Weights of a small GPT-style language model, trained from scratch on English Wikipedia.
Size: width 384, vocabulary 8192.
Training: a variant of SOAP for these matrices, 597M tokens, 4558 steps.
Each number is 50 + 10 x the weight over its row's rms, rounded and kept within 0 to 99. Layers, rows and columns count from 0. The size before them is the row's rms in percent of the matrix's.

# q: layer 6 attention query, 384x384, rms 0.113, rows 280-290, columns 256-319
# k: layer 6 attention key, 384x384, rms 0.116, rows 280-289, columns 256-319
q280 094:52 43 50 39 41 45 58 45 66 69 44 52 36 60 64 40 67 57 55 69 62 51 44 54 52 40 51 41 44 59 50 52 39 52 55 48 37 53 54 48 58 65 51 40 51 39 67 62 59 35 62 55 44 59 62 61 47 50 68 60 53 43 45 49
k280 103:56 44 51 63 46 37 51 57 42 37 46 46 32 51 45 37 54 56 54 48 48 55 47 52 61 29 50 61 53 47 60 67 32 51 35 32 45 33 55 39 45 48 64 38 32 39 60 63 43 40 68 31 55 39 40 44 44 54 47 56 53 59 48 49
q281 096:56 55 39 44 54 50 46 57 70 58 44 57 46 56 35 51 68 48 36 42 81 45 66 45 41 44 53 58 52 33 08 27 42 56 54 26 59 48 40 56 37 43 52 54 61 73 52 46 54 54 46 52 42 47 43 51 53 34 56 49 43 44 56 55
k281 089:55 49 49 42 57 54 52 46 48 54 58 56 45 44 46 58 45 41 41 37 55 38 61 68 48 64 52 62 47 50 56 73 50 57 44 33 58 39 56 51 21 63 58 62 52 51 54 45 65 63 47 61 56 41 37 57 63 59 57 40 47 54 50 53
q282 103:58 57 56 72 49 65 48 57 52 57 61 42 53 78 41 43 59 62 51 57 55 54 41 42 38 49 60 57 41 41 39 67 52 45 48 65 47 46 31 56 52 60 59 63 46 70 44 47 50 77 51 39 31 54 47 35 35 49 67 59 56 49 45 48
k282 098:58 45 44 16 49 66 43 50 51 53 42 35 20 71 56 57 58 53 66 60 42 45 59 53 45 46 63 35 55 56 42 61 53 47 47 21 47 44 65 56 32 61 32 54 58 47 70 37 40 56 40 62 45 43 48 44 54 60 58 35 54 43 44 62
q283 104:53 31 52 32 82 64 58 71 50 36 47 60 42 56 46 49 54 44 41 55 40 53 54 43 46 51 54 49 31 41 40 52 51 54 47 39 54 41 40 39 51 43 50 48 46 47 57 51 47 39 43 55 36 58 44 58 44 33 44 57 36 35 53 53
k283 102:57 46 62 35 58 43 64 54 63 59 51 35 69 50 58 37 52 43 56 29 39 52 49 55 25 41 50 48 46 45 55 39 46 33 41 53 50 42 38 49 61 53 53 48 53 47 51 56 58 67 33 47 55 44 43 58 61 59 49 43 62 52 49 38
q284 099:56 29 53 30 46 40 55 67 49 39 49 54 61 38 59 54 56 41 50 44 66 39 51 53 56 42 48 61 37 60 52 43 67 70 60 62 51 65 54 74 34 58 47 30 58 63 74 53 43 46 38 52 51 58 49 61 63 32 48 45 59 53 48 53
k284 101:56 50 62 46 53 40 58 69 40 57 51 57 50 46 53 38 72 47 52 36 35 67 43 59 63 31 44 40 50 34 42 47 49 53 36 52 47 50 64 50 66 59 49 40 43 53 57 41 64 35 37 36 49 58 49 70 53 63 45 64 48 55 58 48
q285 100:48 50 57 40 58 57 51 37 61 65 53 32 46 47 49 46 35 63 51 41 61 58 43 65 42 75 35 52 46 59 53 47 63 34 40 53 49 51 41 57 46 35 57 53 55 51 44 52 53 64 58 54 54 68 48 49 49 49 54 58 45 46 54 62
k285 097:43 53 57 52 55 52 42 61 57 40 39 60 31 36 44 48 37 44 48 60 43 33 52 35 39 51 42 32 31 49 35 38 47 65 59 63 37 40 48 37 46 40 47 47 67 58 46 56 56 43 49 67 54 48 47 67 45 46 52 40 35 49 49 51
q286 097:62 45 41 28 58 35 52 64 52 65 44 58 64 43 49 65 42 39 63 55 37 47 64 60 53 39 52 52 43 66 55 50 69 62 44 37 41 72 43 45 57 48 50 42 50 61 45 62 52 66 38 54 36 49 43 52 47 26 38 53 41 53 49 47
k286 098:52 40 46 59 39 47 59 36 59 48 62 48 52 44 49 60 46 40 42 61 53 43 65 43 50 41 38 38 43 54 32 41 69 56 61 37 50 60 50 35 29 40 42 68 49 62 50 45 50 45 51 37 51 43 64 51 60 53 66 40 51 44 39 42
q287 101:57 47 49 52 74 41 62 48 40 49 45 68 38 71 28 46 46 54 37 49 59 49 50 57 62 63 54 62 55 50 57 39 59 50 30 43 37 47 51 59 43 47 61 51 50 34 43 45 52 54 37 58 49 41 45 63 68 36 52 23 46 62 57 47
k287 101:43 45 37 36 58 35 49 57 52 46 54 56 61 58 47 48 61 46 39 61 55 39 64 60 56 45 35 68 62 50 44 52 48 54 47 45 57 39 45 55 46 57 51 36 48 64 43 52 31 54 50 48 48 48 50 39 47 56 61 42 54 62 63 57
q288 096:50 54 61 49 63 32 28 69 49 54 58 49 53 50 63 42 52 37 34 32 43 47 56 46 56 52 60 47 67 56 43 55 35 47 63 54 44 58 34 59 39 43 46 46 71 36 53 45 45 31 40 38 36 44 50 52 32 56 50 49 47 31 47 50
k288 112:36 49 47 61 55 52 39 49 65 46 68 58 44 47 33 65 59 49 53 52 54 65 54 53 47 59 52 38 41 37 41 51 37 55 52 55 58 52 72 47 46 67 53 54 60 53 53 67 60 63 56 39 43 38 75 62 45 56 48 71 50 76 47 27
q289 114:57 43 54 55 67 45 45 67 52 40 68 31 41 60 59 39 61 45 51 38 69 57 56 64 45 41 45 55 42 31 33 62 75 47 52 32 42 38 34 46 40 56 29 55 50 60 63 44 41 54 59 48 54 38 60 36 56 41 55 35 53 52 46 50
k289 099:70 41 53 52 35 50 48 51 51 76 36 45 50 46 43 45 53 44 46 41 39 49 54 69 49 42 45 48 43 50 62 47 35 47 56 34 51 42 55 45 62 48 51 57 56 48 61 40 38 66 46 54 52 56 54 33 54 59 44 53 68 42 49 51
q290 098:43 51 55 68 51 62 58 51 30 38 44 37 47 44 45 48 40 51 44 52 45 52 42 38 37 49 47 47 35 43 45 47 48 67 37 55 48 24 55 39 43 60 38 63 42 46 51 49 46 51 47 60 58 34 57 33 44 49 53 38 68 59 37 65